Part of a small language model's weights.
Training: a variant of SOAP for these matrices, 3956 steps.
Each number is 200 + 40 x the weight over the matrix's rms, rounded and kept within 0 to 999. Layers, rows and columns count from 0.

# up: layer 6 MLP up, 1792x448, rms 0.0335, rows 1051-1103, columns 64-127
# down: layer 6 MLP down (transposed), 1792x448, rms 0.0335, rows 1051-1102, columns 64-127
up1051,180,247,190,239,202,136,220,166,213,209,172,220,191,175,237,182,267,234,178,237,304,239,236,225,199,153,163,189,243,194,155,181,179,191,173,227,171,193,161,229,158,199,246,189,171,196,137,192,245,219,235,188,222,180,257,203,228,212,178,111,185,213,267,168
down1051,191,250,208,254,212,237,154,221,215,244,186,169,222,117,174,218,156,201,189,183,189,180,173,168,227,235,263,234,143,218,147,265,170,196,195,181,139,214,202,183,222,144,179,272,262,250,181,195,159,171,153,226,205,181,148,225,203,194,218,270,174,209,189,190
up1052,158,197,291,175,233,217,196,225,183,239,219,148,197,227,167,255,183,170,257,244,181,194,164,224,209,223,202,232,159,207,161,255,168,262,195,248,270,162,207,169,217,183,272,157,211,262,273,231,127,200,173,168,133,206,160,189,204,184,234,260,255,232,174,153
down1052,133,171,250,107,278,239,171,190,231,245,149,222,218,225,100,209,127,142,320,282,184,163,145,242,245,267,203,211,129,220,156,244,273,204,133,145,123,148,119,163,152,124,174,234,198,220,212,179,261,155,209,160,198,241,220,95,149,169,194,216,289,226,218,182
up1053,242,171,193,231,187,244,279,195,240,150,151,200,204,215,246,238,223,233,210,171,217,217,204,129,212,173,237,203,233,203,116,164,231,222,224,187,278,182,198,216,191,194,165,152,243,189,219,229,175,192,184,196,204,161,192,234,132,213,131,153,197,231,242,184
down1053,202,231,148,159,236,176,195,213,164,210,200,217,189,136,163,167,193,231,171,185,189,205,167,224,186,225,171,158,167,194,213,188,177,182,188,208,124,299,164,192,250,201,212,203,211,179,151,196,207,178,213,172,255,274,218,191,148,197,252,232,181,215,192,208
up1054,139,192,224,149,143,161,215,213,154,174,188,237,256,228,223,168,191,214,225,269,153,161,178,138,224,214,252,146,178,228,235,211,225,233,208,220,268,182,249,203,198,226,154,214,192,179,204,157,179,231,236,208,175,261,201,243,204,171,250,237,220,253,231,173
down1054,223,229,152,178,174,245,200,230,305,206,258,215,156,203,163,205,229,190,205,193,277,247,281,231,179,205,165,185,279,192,227,210,144,144,147,178,176,216,133,192,165,146,210,238,205,189,187,217,179,169,148,186,195,157,190,173,162,193,223,175,173,209,205,198
up1055,206,169,182,239,138,160,155,197,230,197,162,147,183,257,221,178,184,219,220,223,158,169,199,176,215,219,122,198,208,271,160,135,207,170,192,217,192,165,204,254,145,195,246,184,225,193,203,215,184,216,202,149,215,210,142,188,221,136,137,178,218,215,160,217
down1055,226,247,158,154,224,204,240,175,198,186,173,230,253,175,172,167,278,233,230,224,250,271,183,226,207,202,234,101,224,175,278,253,237,201,157,135,179,174,172,208,234,122,201,220,187,224,208,203,228,230,220,235,147,212,181,177,200,194,239,244,233,213,230,207
up1056,176,154,214,235,173,128,215,244,231,201,135,273,182,236,148,250,224,211,137,261,197,203,185,172,230,228,202,264,200,215,223,238,82,217,165,127,189,189,238,263,183,179,232,133,278,160,203,257,195,198,277,227,188,180,249,170,202,262,169,165,186,203,180,190
down1056,130,184,245,165,229,241,139,200,202,269,238,135,232,195,202,228,209,222,194,219,159,168,152,194,138,188,205,127,227,189,253,210,260,254,202,177,191,174,188,201,206,188,192,297,176,254,194,185,138,211,137,267,211,235,194,225,272,168,236,249,191,240,186,176
up1057,236,196,228,185,229,169,190,187,218,235,246,138,165,170,221,221,138,211,167,208,225,177,174,272,183,194,174,150,219,180,200,183,211,169,198,191,223,203,181,165,214,201,194,228,162,222,181,209,170,164,176,251,210,235,212,161,188,193,168,181,173,224,210,247
down1057,208,183,176,210,201,172,211,185,190,168,135,210,178,220,188,211,231,188,209,210,178,205,232,171,149,210,202,250,184,207,202,223,172,198,168,196,163,207,211,239,223,174,177,167,262,154,157,211,135,175,195,136,193,181,139,157,203,199,244,187,239,204,148,216
up1058,206,237,197,229,199,193,190,221,173,208,240,166,132,216,207,202,211,222,202,211,222,199,227,239,228,185,197,225,261,198,190,170,225,208,187,198,202,233,210,170,172,156,201,204,153,216,184,218,216,190,172,187,211,205,187,167,208,267,222,188,215,214,234,211
down1058,223,162,198,165,210,212,198,200,215,195,219,180,257,180,197,167,202,186,177,187,205,173,197,158,178,217,206,190,195,219,224,165,174,166,213,199,217,162,158,195,185,214,163,157,231,169,200,193,202,210,198,220,172,220,203,204,200,158,179,219,194,172,175,159
up1059,160,222,182,306,156,177,192,192,170,303,245,238,121,244,202,254,183,152,192,197,288,248,216,102,250,166,153,161,209,235,213,183,242,242,132,161,192,265,155,128,147,173,222,158,192,224,223,237,199,224,207,121,144,173,261,242,233,249,155,271,163,237,210,147
down1059,199,227,177,185,172,152,240,201,245,191,198,191,201,170,154,184,193,203,161,220,155,304,225,310,160,169,212,197,177,169,273,174,166,164,168,182,185,153,104,229,226,198,111,197,121,231,194,187,242,181,290,169,167,183,89,214,193,188,200,231,166,215,178,232
up1060,249,133,222,254,266,163,256,146,117,203,257,219,194,192,187,157,203,254,202,138,216,219,161,206,233,169,193,230,256,146,130,199,161,146,180,193,186,145,200,196,176,223,175,185,226,239,190,216,153,224,174,168,180,123,199,186,156,207,256,158,208,187,271,181
down1060,212,277,226,210,195,228,182,236,238,177,191,236,198,207,175,219,193,149,174,228,140,241,238,209,198,236,226,209,168,264,180,198,160,207,229,185,193,227,218,183,230,206,184,103,187,133,180,152,187,130,206,251,217,226,178,203,238,177,157,187,185,237,155,199
up1061,127,197,206,188,231,250,218,237,157,225,175,199,200,185,212,231,239,198,228,220,219,208,187,235,193,155,201,107,237,165,231,244,197,189,278,201,222,243,189,202,172,251,175,212,148,251,184,227,243,140,188,204,214,201,244,235,220,168,192,205,171,177,253,183
down1061,247,188,210,186,250,236,206,191,193,172,228,190,191,230,222,163,248,234,176,192,200,102,230,239,170,256,227,276,221,127,192,232,205,181,152,171,179,182,214,222,247,153,192,250,231,242,215,190,182,246,193,210,244,189,200,132,108,230,234,254,241,205,227,210
up1062,185,219,158,199,199,199,264,217,227,215,186,263,186,179,167,202,195,229,209,209,303,161,194,225,204,134,236,232,168,236,241,259,207,175,130,241,200,188,161,207,219,219,178,192,297,232,233,210,221,209,221,251,210,156,252,224,220,240,166,171,223,211,197,165
down1062,233,238,273,246,179,134,210,137,184,172,191,201,315,206,248,250,173,153,216,167,228,212,192,163,193,180,206,193,263,131,184,155,244,116,230,160,191,243,179,170,226,275,203,244,246,155,238,241,306,209,222,213,196,224,204,171,309,174,252,240,162,188,182,221
up1063,143,213,215,169,175,215,221,167,202,253,172,237,259,180,240,206,195,210,222,223,218,184,188,209,205,193,129,226,192,219,232,178,164,140,178,228,236,190,217,220,168,201,215,255,234,220,207,213,177,151,194,182,271,153,183,225,180,213,235,201,211,186,262,259
down1063,223,187,203,217,243,194,209,215,183,172,217,184,151,220,198,169,211,167,159,254,209,186,217,203,192,199,257,189,206,212,221,183,228,191,229,182,245,220,165,186,280,187,216,165,145,149,210,202,221,235,230,212,170,215,191,185,193,230,206,165,213,189,175,204
up1064,243,146,198,116,204,230,163,160,228,199,208,243,235,250,205,189,207,153,153,194,174,208,230,215,289,230,230,251,183,211,185,156,178,206,171,211,177,174,191,193,112,182,152,255,169,221,239,231,182,203,180,230,185,216,196,251,163,205,197,160,225,169,204,239
down1064,181,222,235,257,168,156,227,192,212,240,169,139,150,200,221,224,173,211,248,194,208,186,187,160,159,185,197,195,186,174,224,243,196,232,199,163,192,231,192,233,234,196,202,152,180,171,189,157,217,139,177,212,192,154,193,166,280,205,181,222,168,235,171,165
up1065,148,169,241,204,205,184,122,126,253,193,212,160,169,171,174,227,188,215,252,233,210,232,188,271,202,190,157,220,289,175,229,173,219,171,271,213,236,140,267,269,230,189,138,186,231,209,209,220,124,270,190,229,221,246,185,230,269,194,159,213,137,231,175,206
down1065,281,202,129,258,166,200,279,206,129,204,171,170,216,224,194,147,194,145,173,146,221,213,153,135,244,250,250,173,166,164,200,149,138,299,180,227,196,171,195,181,195,136,163,207,159,185,194,239,269,157,172,232,183,98,190,244,148,210,218,212,190,185,226,187
up1066,215,178,257,215,206,167,241,216,245,213,227,194,284,259,184,173,228,227,174,258,169,271,271,159,256,231,178,171,200,210,200,204,205,187,182,228,158,220,179,197,287,187,241,209,190,212,222,181,214,223,214,160,186,178,172,238,293,144,183,187,243,200,219,208
down1066,148,171,199,180,191,187,140,183,163,194,167,189,161,152,193,203,181,200,231,130,225,139,132,235,182,169,225,168,215,164,178,227,234,173,233,171,250,255,187,179,140,176,184,192,152,154,146,215,188,181,134,224,178,173,178,164,101,284,215,180,191,159,212,175
up1067,187,213,245,266,202,165,212,183,159,269,188,188,182,254,150,183,244,170,207,170,191,226,209,187,194,170,149,186,205,202,140,187,190,250,147,184,222,218,185,220,180,175,204,218,210,146,191,161,211,172,216,180,209,209,130,196,194,187,193,233,229,190,202,191
down1067,228,216,220,159,196,219,210,257,212,143,193,240,217,131,200,203,212,230,224,185,193,187,166,227,176,287,207,182,153,191,225,190,231,220,204,217,132,195,218,264,267,289,206,167,179,280,183,229,191,236,253,175,182,159,238,188,239,200,131,185,200,191,217,144
up1068,174,219,190,163,151,180,170,197,73,236,205,185,200,152,225,168,176,218,158,243,205,210,187,190,224,197,250,163,270,174,185,205,238,166,181,282,210,184,179,193,186,181,150,215,252,279,193,226,222,206,192,158,221,173,184,110,183,164,182,233,192,203,258,225
down1068,177,206,217,213,241,190,241,183,236,199,199,256,217,195,177,208,281,262,210,265,124,191,236,86,237,221,192,212,165,165,163,199,183,224,195,182,129,301,227,169,146,288,173,194,167,152,275,167,249,148,218,204,178,222,213,280,183,261,194,197,238,255,205,108
up1069,188,238,233,180,192,128,181,237,140,184,178,138,214,187,260,194,198,235,197,222,198,166,222,186,163,245,223,195,176,235,204,206,158,261,249,199,182,177,223,161,176,183,228,173,170,211,229,171,214,255,149,165,145,185,186,134,214,126,224,210,149,214,268,217
down1069,113,203,197,251,191,229,211,188,251,223,248,202,240,170,125,212,118,123,202,194,249,227,156,152,226,107,195,239,147,197,185,171,187,154,200,238,220,249,183,206,243,193,152,291,169,237,181,197,222,173,217,285,161,232,181,302,194,274,172,216,253,248,244,204
up1070,249,184,151,170,191,205,167,234,190,169,232,193,242,206,276,181,222,230,111,253,206,190,228,92,131,138,156,168,161,180,204,158,188,192,174,244,223,235,228,175,173,162,252,221,137,169,199,156,146,183,189,271,210,170,148,239,194,149,166,179,182,187,215,279
down1070,212,181,213,219,211,160,186,91,187,158,206,176,120,161,144,242,211,190,240,209,154,218,190,281,320,244,261,243,177,180,237,220,259,178,225,195,161,202,192,201,229,255,126,184,228,236,191,205,306,168,208,189,213,212,142,116,203,241,173,265,212,179,156,176
up1071,158,202,143,266,195,155,246,266,213,260,203,189,251,131,188,158,132,216,210,124,132,269,128,157,214,157,186,262,195,215,133,211,159,189,238,158,272,226,282,141,147,263,220,277,225,219,110,185,177,114,176,178,225,147,140,124,186,196,254,193,168,146,289,232
down1071,163,156,197,146,198,202,144,238,186,129,204,211,221,233,225,185,232,231,259,172,270,233,236,175,175,134,267,173,165,120,224,202,264,193,183,206,200,264,221,261,231,168,239,103,152,159,212,158,229,172,213,168,157,240,243,270,256,150,212,229,207,204,114,194
up1072,168,172,234,228,144,193,213,179,185,103,181,166,186,221,203,206,278,163,255,219,192,255,198,146,226,169,155,263,156,132,158,247,195,262,146,168,209,221,194,234,167,213,151,191,227,223,191,253,224,201,218,204,236,237,175,248,206,189,315,219,226,274,208,153
down1072,199,241,216,252,300,168,194,272,220,267,211,206,271,210,108,135,140,198,170,223,261,194,166,175,187,210,170,253,238,224,248,212,351,200,188,130,143,215,132,189,156,216,211,285,128,235,235,228,187,249,254,218,218,185,241,279,148,149,200,146,136,147,216,176
up1073,236,224,235,92,172,196,129,196,218,229,199,160,163,98,143,191,162,191,136,190,149,216,165,232,205,156,255,214,130,143,229,187,172,189,203,149,240,219,228,221,180,162,181,228,118,275,211,222,181,172,174,234,164,241,145,244,213,121,211,272,187,210,160,205
down1073,160,175,155,244,184,199,210,237,198,214,210,202,192,313,207,214,213,203,243,152,269,218,205,119,205,165,195,180,206,226,210,234,230,173,171,292,175,177,206,160,272,230,214,202,237,191,258,164,197,162,230,178,239,171,253,236,191,248,224,167,183,226,247,202
up1074,152,241,231,238,229,165,233,156,142,253,222,212,248,149,194,217,200,194,236,175,206,169,157,190,171,272,172,171,288,174,175,229,187,193,190,205,174,154,114,217,126,178,233,157,167,181,253,188,206,215,269,198,238,295,109,185,242,164,213,221,209,205,245,219
down1074,229,168,150,225,169,177,160,181,236,153,125,199,150,237,192,183,210,264,191,239,180,232,233,175,246,120,186,241,111,153,185,183,164,164,200,187,186,192,218,191,219,222,150,233,206,178,160,183,155,221,211,152,211,104,268,181,210,199,163,222,147,188,163,143
up1075,212,230,170,216,174,180,193,171,243,230,234,183,251,198,175,180,215,246,136,155,243,220,250,155,175,174,200,130,187,215,198,139,190,237,200,225,200,163,208,226,154,204,183,148,115,235,234,231,189,153,222,144,316,192,171,235,187,191,163,191,248,189,193,177
down1075,171,168,195,232,230,164,198,194,151,206,174,189,166,152,237,249,234,194,231,228,224,236,163,191,213,258,227,196,225,208,299,206,175,171,168,207,268,163,170,157,211,122,161,272,240,191,156,179,202,264,145,195,169,195,215,190,235,228,222,251,150,259,171,232
up1076,230,192,232,170,198,119,145,164,233,151,169,270,199,179,255,199,149,169,190,236,229,206,130,240,162,203,165,145,204,221,188,199,276,146,205,242,173,182,135,217,206,164,226,176,192,231,174,232,157,174,211,181,237,157,202,169,240,183,176,246,234,214,262,188
down1076,188,197,200,193,223,228,237,223,170,213,186,141,171,180,149,151,197,203,197,169,148,192,333,190,226,201,215,238,183,205,207,203,170,221,188,175,223,172,199,182,152,249,202,195,204,166,168,158,232,240,219,208,154,215,189,175,197,161,230,159,158,185,138,188
up1077,228,173,156,229,226,156,230,218,115,171,294,230,265,255,259,223,252,286,141,176,238,245,205,194,177,161,183,194,235,134,226,200,249,171,130,141,285,219,206,192,168,204,191,174,165,149,257,150,192,153,214,176,169,239,159,128,265,208,278,154,222,254,182,146
down1077,168,239,311,222,143,233,227,215,334,207,180,191,133,141,136,188,196,94,208,242,146,175,245,227,244,224,166,205,134,267,240,229,175,265,256,276,120,190,193,174,209,156,229,241,216,270,144,269,227,280,195,198,230,136,166,201,226,226,172,209,194,204,248,220
up1078,177,222,183,246,118,241,223,177,191,173,136,184,205,235,230,206,167,118,228,252,306,156,164,255,251,209,149,218,194,232,134,172,287,175,162,122,129,158,140,237,218,174,148,184,185,174,174,234,210,302,240,249,246,165,153,198,186,229,152,197,112,269,151,202
down1078,213,256,245,183,280,197,183,167,170,287,329,264,222,192,177,236,118,214,175,236,97,250,255,186,193,210,190,213,201,191,224,183,179,259,285,252,244,234,210,143,120,163,214,246,206,134,194,182,158,86,205,223,250,257,154,160,147,224,284,191,204,187,185,197
up1079,208,236,158,164,200,115,144,162,200,267,233,182,162,200,167,201,171,98,165,213,146,244,197,146,219,220,137,241,248,283,193,210,290,230,184,242,168,161,116,271,205,197,182,212,241,151,147,178,222,275,253,210,295,265,226,155,230,211,198,156,87,142,175,146
down1079,193,198,264,193,192,236,195,231,197,174,161,230,267,353,235,223,267,245,181,221,161,208,209,257,158,219,197,132,128,172,132,259,156,132,265,225,240,200,214,103,152,239,279,186,181,224,137,192,214,187,175,152,87,173,149,132,194,198,218,177,139,269,193,197
up1080,186,204,186,201,159,201,200,163,194,240,172,264,142,227,206,172,232,197,172,137,193,138,165,171,179,230,216,209,150,230,242,201,196,138,193,260,230,237,241,221,220,171,200,200,198,233,197,144,209,244,156,205,186,220,191,186,223,164,181,211,179,143,241,189
down1080,176,189,205,205,218,171,243,211,195,194,195,173,230,257,232,211,183,179,188,231,218,258,243,232,230,187,173,199,227,164,177,182,177,240,230,187,214,187,197,155,154,169,219,245,229,178,196,252,200,214,206,204,247,214,186,202,141,237,185,203,218,176,167,205
up1081,156,278,182,234,237,181,124,249,202,194,232,180,206,204,190,218,231,177,154,185,202,265,230,259,221,179,203,147,247,234,275,170,208,209,156,162,195,228,159,157,224,115,103,270,185,172,147,213,248,189,238,246,202,220,216,142,261,200,187,212,244,176,182,265
down1081,154,101,225,160,118,120,210,137,182,222,185,227,185,141,181,244,171,229,219,194,187,171,233,137,177,198,128,221,208,214,170,219,218,192,208,168,187,207,152,224,165,263,158,246,202,197,269,207,182,150,230,223,210,211,246,257,145,168,205,181,149,194,206,220
up1082,169,156,157,195,218,163,244,95,203,180,190,199,104,210,185,207,253,139,159,232,196,213,175,219,277,241,228,211,149,181,130,186,186,200,212,174,178,163,198,238,213,225,141,149,188,268,169,168,231,208,202,263,254,266,225,221,177,256,256,215,156,160,198,199
down1082,244,271,202,206,180,245,202,236,214,198,158,172,301,145,225,213,201,224,197,158,221,221,243,165,140,257,147,115,221,170,219,202,206,141,219,241,175,171,231,200,215,210,313,282,241,153,155,182,206,250,306,175,252,157,185,269,194,167,147,171,198,246,206,155
up1083,205,254,170,250,199,188,236,201,168,195,267,263,195,206,189,172,200,148,159,171,209,172,242,185,163,179,223,164,158,193,157,184,255,199,228,157,193,211,244,240,200,169,157,188,257,182,239,214,166,159,190,256,203,184,185,165,174,236,231,188,136,250,213,159
down1083,155,243,149,182,180,216,225,201,228,194,201,220,201,236,206,123,248,202,177,203,166,171,202,214,173,217,218,219,248,248,220,231,159,152,240,181,197,210,241,175,262,218,213,217,143,155,136,144,235,218,191,182,194,195,282,228,141,160,163,190,190,230,153,189
up1084,134,183,236,216,178,205,177,106,209,294,140,219,210,225,226,234,261,142,186,186,244,209,233,235,198,239,205,170,203,169,194,139,264,168,284,190,193,257,305,226,173,162,337,192,245,140,152,170,241,255,319,197,100,240,188,208,202,200,285,231,180,178,191,121
down1084,235,236,165,184,217,130,125,242,239,215,208,213,97,210,145,219,224,279,163,161,147,184,212,234,210,124,163,260,196,187,220,202,183,247,109,172,268,231,199,220,251,135,145,171,275,146,151,195,198,167,213,202,246,214,191,280,271,204,187,193,215,185,175,280
up1085,248,231,225,227,185,203,189,105,222,214,200,267,211,194,271,222,121,223,187,240,167,200,131,188,221,204,176,220,192,131,134,226,196,206,232,192,214,139,201,206,260,154,222,183,222,160,213,189,158,245,209,199,173,232,150,180,251,183,179,164,168,181,155,200
down1085,188,193,151,167,244,175,194,265,231,207,146,154,228,169,156,181,275,155,200,169,226,224,259,229,210,158,222,187,181,233,209,205,173,171,180,256,210,218,174,220,154,161,194,216,210,228,233,217,203,117,220,189,239,141,248,149,188,230,196,209,195,168,243,200
up1086,197,220,262,280,219,159,243,235,217,258,129,167,140,205,93,184,202,194,162,304,256,172,287,237,130,340,186,185,150,192,178,292,289,223,239,154,259,168,242,217,162,197,194,119,186,231,178,243,225,91,248,252,118,93,191,102,232,284,169,198,218,277,270,229
down1086,239,189,275,164,220,242,192,238,219,212,193,136,226,209,72,72,136,179,166,363,214,155,279,321,186,263,191,201,198,208,209,273,225,245,165,165,276,184,222,116,136,247,118,186,242,235,213,206,203,29,166,259,204,173,164,180,134,95,180,248,245,257,223,268
up1087,152,352,194,278,163,216,188,159,181,216,229,219,218,195,234,256,299,157,248,254,198,205,190,214,289,99,246,95,195,266,124,132,229,152,106,271,131,243,189,301,205,161,125,179,262,261,268,215,206,193,197,227,160,170,150,189,221,187,224,185,150,132,248,266
down1087,167,148,241,285,167,276,138,215,286,257,159,197,267,129,187,229,149,202,225,230,272,280,203,206,230,260,130,140,199,202,166,253,279,197,244,169,181,243,218,213,219,221,134,227,219,164,228,127,311,241,205,221,277,151,208,179,166,216,269,160,172,259,175,277
up1088,147,258,189,240,193,136,133,236,229,208,193,175,158,229,193,199,161,149,278,230,205,204,254,239,218,218,144,185,199,247,186,160,241,149,196,144,235,212,201,226,160,188,136,191,199,117,221,170,137,171,221,226,198,202,225,143,189,212,198,242,128,303,237,218
down1088,190,238,229,218,178,170,102,204,213,169,184,229,190,187,112,170,114,278,234,179,202,239,226,161,113,207,163,199,122,241,169,244,225,223,210,136,227,178,167,133,222,251,210,229,212,206,196,134,229,205,194,172,202,134,177,152,164,286,156,210,206,215,162,86
up1089,215,228,233,192,244,182,175,179,180,225,206,203,179,218,140,260,236,254,176,199,183,209,222,287,170,199,199,215,270,198,177,224,150,177,200,253,281,156,232,187,167,178,142,218,212,168,230,156,228,195,231,229,144,181,95,246,249,155,177,174,168,125,150,199
down1089,149,206,181,201,161,192,289,180,144,172,226,239,234,161,283,210,213,183,200,90,203,176,237,217,272,251,152,231,133,215,169,176,198,229,248,131,207,237,177,182,196,220,231,229,163,172,263,191,206,198,175,142,199,135,270,217,214,252,224,266,238,198,257,179
up1090,196,255,203,214,172,228,169,205,163,230,222,165,150,135,169,194,203,227,166,156,200,181,206,233,214,172,167,167,188,207,169,154,206,170,134,187,235,212,146,190,220,133,207,183,243,154,175,129,178,162,236,187,158,191,174,142,207,247,151,193,205,198,216,185
down1090,185,219,151,209,189,188,167,157,189,97,195,275,268,308,192,181,236,196,174,266,152,217,160,193,151,195,249,206,222,233,230,251,137,192,207,148,160,203,233,191,145,232,177,183,161,216,162,278,197,255,161,217,196,185,164,200,240,199,216,226,200,177,152,214
up1091,241,201,241,174,206,189,166,196,221,196,179,195,210,245,210,163,173,233,186,215,229,189,205,234,199,216,193,182,194,109,166,232,196,157,214,243,191,150,177,170,197,149,214,188,257,209,192,162,176,228,219,260,230,199,234,192,210,206,130,153,191,220,184,234
down1091,205,211,215,178,210,243,197,196,175,165,217,224,272,152,171,243,232,211,259,197,198,170,214,170,230,204,239,212,176,250,234,199,203,250,189,168,234,225,226,250,199,230,231,192,216,171,195,230,216,212,191,162,193,181,231,214,204,178,266,223,197,180,215,191
up1092,230,161,195,206,177,202,179,195,149,224,198,209,122,140,129,233,260,171,227,207,187,193,244,278,126,168,131,122,195,280,203,126,146,232,237,179,190,189,189,271,192,227,202,238,166,206,147,185,206,215,209,224,244,252,207,162,213,234,224,183,180,162,174,183
down1092,163,231,194,234,185,237,138,176,280,133,218,177,231,226,188,226,170,237,193,192,195,227,189,141,205,197,270,234,136,146,206,219,212,209,168,255,221,205,227,195,215,122,206,157,195,163,219,197,218,193,232,177,139,151,168,226,202,246,195,216,207,227,203,188
up1093,220,206,134,206,225,165,180,211,237,158,196,193,263,199,194,253,186,170,218,206,201,211,198,228,252,234,194,199,183,108,150,148,105,216,180,238,210,257,225,151,214,230,168,136,189,242,165,192,239,276,188,217,188,199,207,224,203,188,158,244,201,208,209,270
down1093,173,270,292,190,171,222,250,177,194,193,212,174,132,163,214,184,224,212,204,183,166,177,241,172,196,230,206,189,193,253,237,257,269,259,188,180,228,188,165,179,220,213,220,196,210,186,212,214,184,191,175,186,228,157,205,192,200,236,216,145,195,206,157,202
up1094,240,230,261,209,185,210,107,219,221,238,175,201,282,199,233,228,210,238,231,119,187,299,153,174,114,158,272,265,154,222,202,219,154,234,200,131,136,216,166,215,221,206,176,205,225,232,176,161,155,172,180,237,190,189,167,212,213,186,165,215,181,161,86,211
down1094,208,151,207,236,224,243,181,260,172,163,209,159,134,198,231,186,152,115,196,216,191,118,195,283,187,244,147,164,193,277,177,207,207,200,174,231,248,196,206,183,205,175,256,147,124,210,212,152,234,180,166,193,176,215,191,193,176,237,203,270,225,270,221,213
up1095,186,165,224,245,146,143,144,248,215,205,140,239,203,208,187,235,205,214,140,258,134,271,147,109,211,192,144,176,208,224,250,188,157,247,120,133,210,167,208,224,203,171,181,232,222,249,231,131,200,166,246,195,188,175,207,220,207,191,239,231,229,148,202,154
down1095,205,234,235,137,198,200,251,174,184,223,225,151,85,186,177,196,187,211,213,241,238,219,231,260,181,197,292,232,164,216,137,221,260,167,236,195,218,227,181,204,243,220,257,149,212,131,230,290,191,242,216,166,206,235,161,219,175,195,97,188,216,215,160,182
up1096,224,160,215,179,228,183,248,229,169,206,214,283,186,232,236,183,173,212,177,137,251,227,191,145,167,189,257,176,188,258,233,216,254,269,198,239,140,136,147,210,238,173,186,196,174,302,222,175,217,171,110,157,285,203,218,162,217,154,190,194,184,169,142,270
down1096,165,234,193,215,163,232,186,164,221,177,217,172,206,116,175,226,268,237,190,201,215,232,157,233,265,235,166,224,252,239,173,180,206,123,215,178,210,237,225,158,181,162,227,222,268,154,183,161,224,175,270,205,170,225,208,214,184,200,243,260,174,229,240,124
up1097,176,243,210,193,204,204,235,236,219,245,203,199,137,130,217,162,159,197,219,211,219,143,257,185,235,143,201,207,215,234,207,149,184,265,202,170,225,207,240,268,220,176,157,173,157,126,205,208,243,281,188,301,170,203,166,201,177,293,294,301,269,197,211,161
down1097,159,216,181,234,243,210,189,169,133,177,198,203,204,203,218,286,185,203,165,192,148,210,157,158,236,222,254,216,176,157,212,198,111,215,262,195,246,141,162,170,167,176,148,244,169,184,157,306,165,182,167,217,234,222,174,191,247,165,207,158,119,202,157,173
up1098,157,188,122,305,143,225,174,240,287,210,252,242,216,188,234,179,152,220,161,176,155,198,208,215,248,216,212,205,193,265,233,242,251,264,204,210,224,192,240,212,202,190,224,200,137,187,169,204,137,161,189,168,219,192,140,220,179,179,198,143,192,203,192,160
down1098,223,223,180,130,243,179,208,222,217,171,111,131,196,186,178,173,200,290,209,135,104,201,167,240,158,276,157,97,250,215,191,93,178,136,246,184,195,235,215,196,217,236,179,193,169,247,250,152,228,282,159,186,198,204,233,236,140,138,183,266,222,205,144,207
up1099,175,160,241,182,155,170,221,145,165,226,216,224,203,231,276,219,132,262,189,236,137,217,174,257,170,219,245,207,181,251,203,167,268,198,169,187,248,208,174,98,187,287,174,206,127,155,191,178,192,158,234,215,256,137,150,196,241,145,177,142,164,218,184,214
down1099,199,204,100,215,206,237,154,291,193,165,139,147,285,130,161,229,151,192,242,163,144,205,215,236,145,207,195,156,202,203,243,259,149,157,159,246,229,219,174,265,224,151,242,240,214,164,113,196,195,124,221,264,156,296,219,168,140,170,201,278,232,211,141,185
up1100,191,257,195,169,241,218,187,139,258,223,269,236,175,186,163,193,139,231,224,222,160,203,161,207,166,268,155,247,150,173,224,188,126,260,238,307,211,209,179,244,220,220,240,247,237,158,224,264,183,186,171,245,310,177,176,178,196,295,226,188,178,223,207,169
down1100,208,161,166,192,152,244,218,245,200,168,203,189,209,262,203,176,201,216,145,235,254,233,200,151,229,185,249,179,257,231,210,252,255,177,101,187,225,151,199,146,197,214,156,158,127,175,199,169,215,210,244,173,118,221,192,212,203,172,207,183,220,193,167,226
up1101,162,225,154,208,129,226,168,169,224,261,254,206,146,203,201,297,159,178,201,280,200,223,228,176,221,168,230,239,142,199,258,239,297,214,197,214,205,207,229,166,250,161,230,200,255,215,164,200,213,145,271,208,174,151,181,187,184,242,224,153,236,219,230,240
down1101,220,227,189,191,263,173,226,259,173,106,154,161,240,213,216,191,209,201,191,145,256,220,252,204,211,138,245,174,192,140,148,116,180,247,175,171,151,165,160,168,233,191,218,247,153,177,258,200,222,233,226,199,263,257,199,253,201,158,202,175,224,157,202,140
up1102,234,218,161,188,195,140,262,187,167,175,169,182,200,170,251,222,160,205,222,92,249,237,144,167,262,213,202,239,227,202,175,226,191,225,229,264,275,163,246,213,133,242,131,241,165,253,130,208,130,274,157,204,165,219,232,171,239,163,272,246,226,193,129,199
down1102,203,160,241,218,147,263,185,206,252,180,190,187,135,131,185,229,256,164,274,290,198,204,186,233,116,201,192,207,180,151,185,265,253,212,189,109,179,211,158,211,198,233,184,229,164,236,184,253,226,243,138,117,273,162,134,259,301,224,209,241,214,235,187,233
up1103,238,156,270,230,236,192,164,188,185,230,164,182,161,147,193,127,197,232,196,193,171,215,232,191,178,153,169,176,150,208,193,138,149,239,179,179,222,158,235,229,180,191,188,255,149,144,229,225,238,236,201,267,210,211,160,193,148,212,168,182,206,172,199,191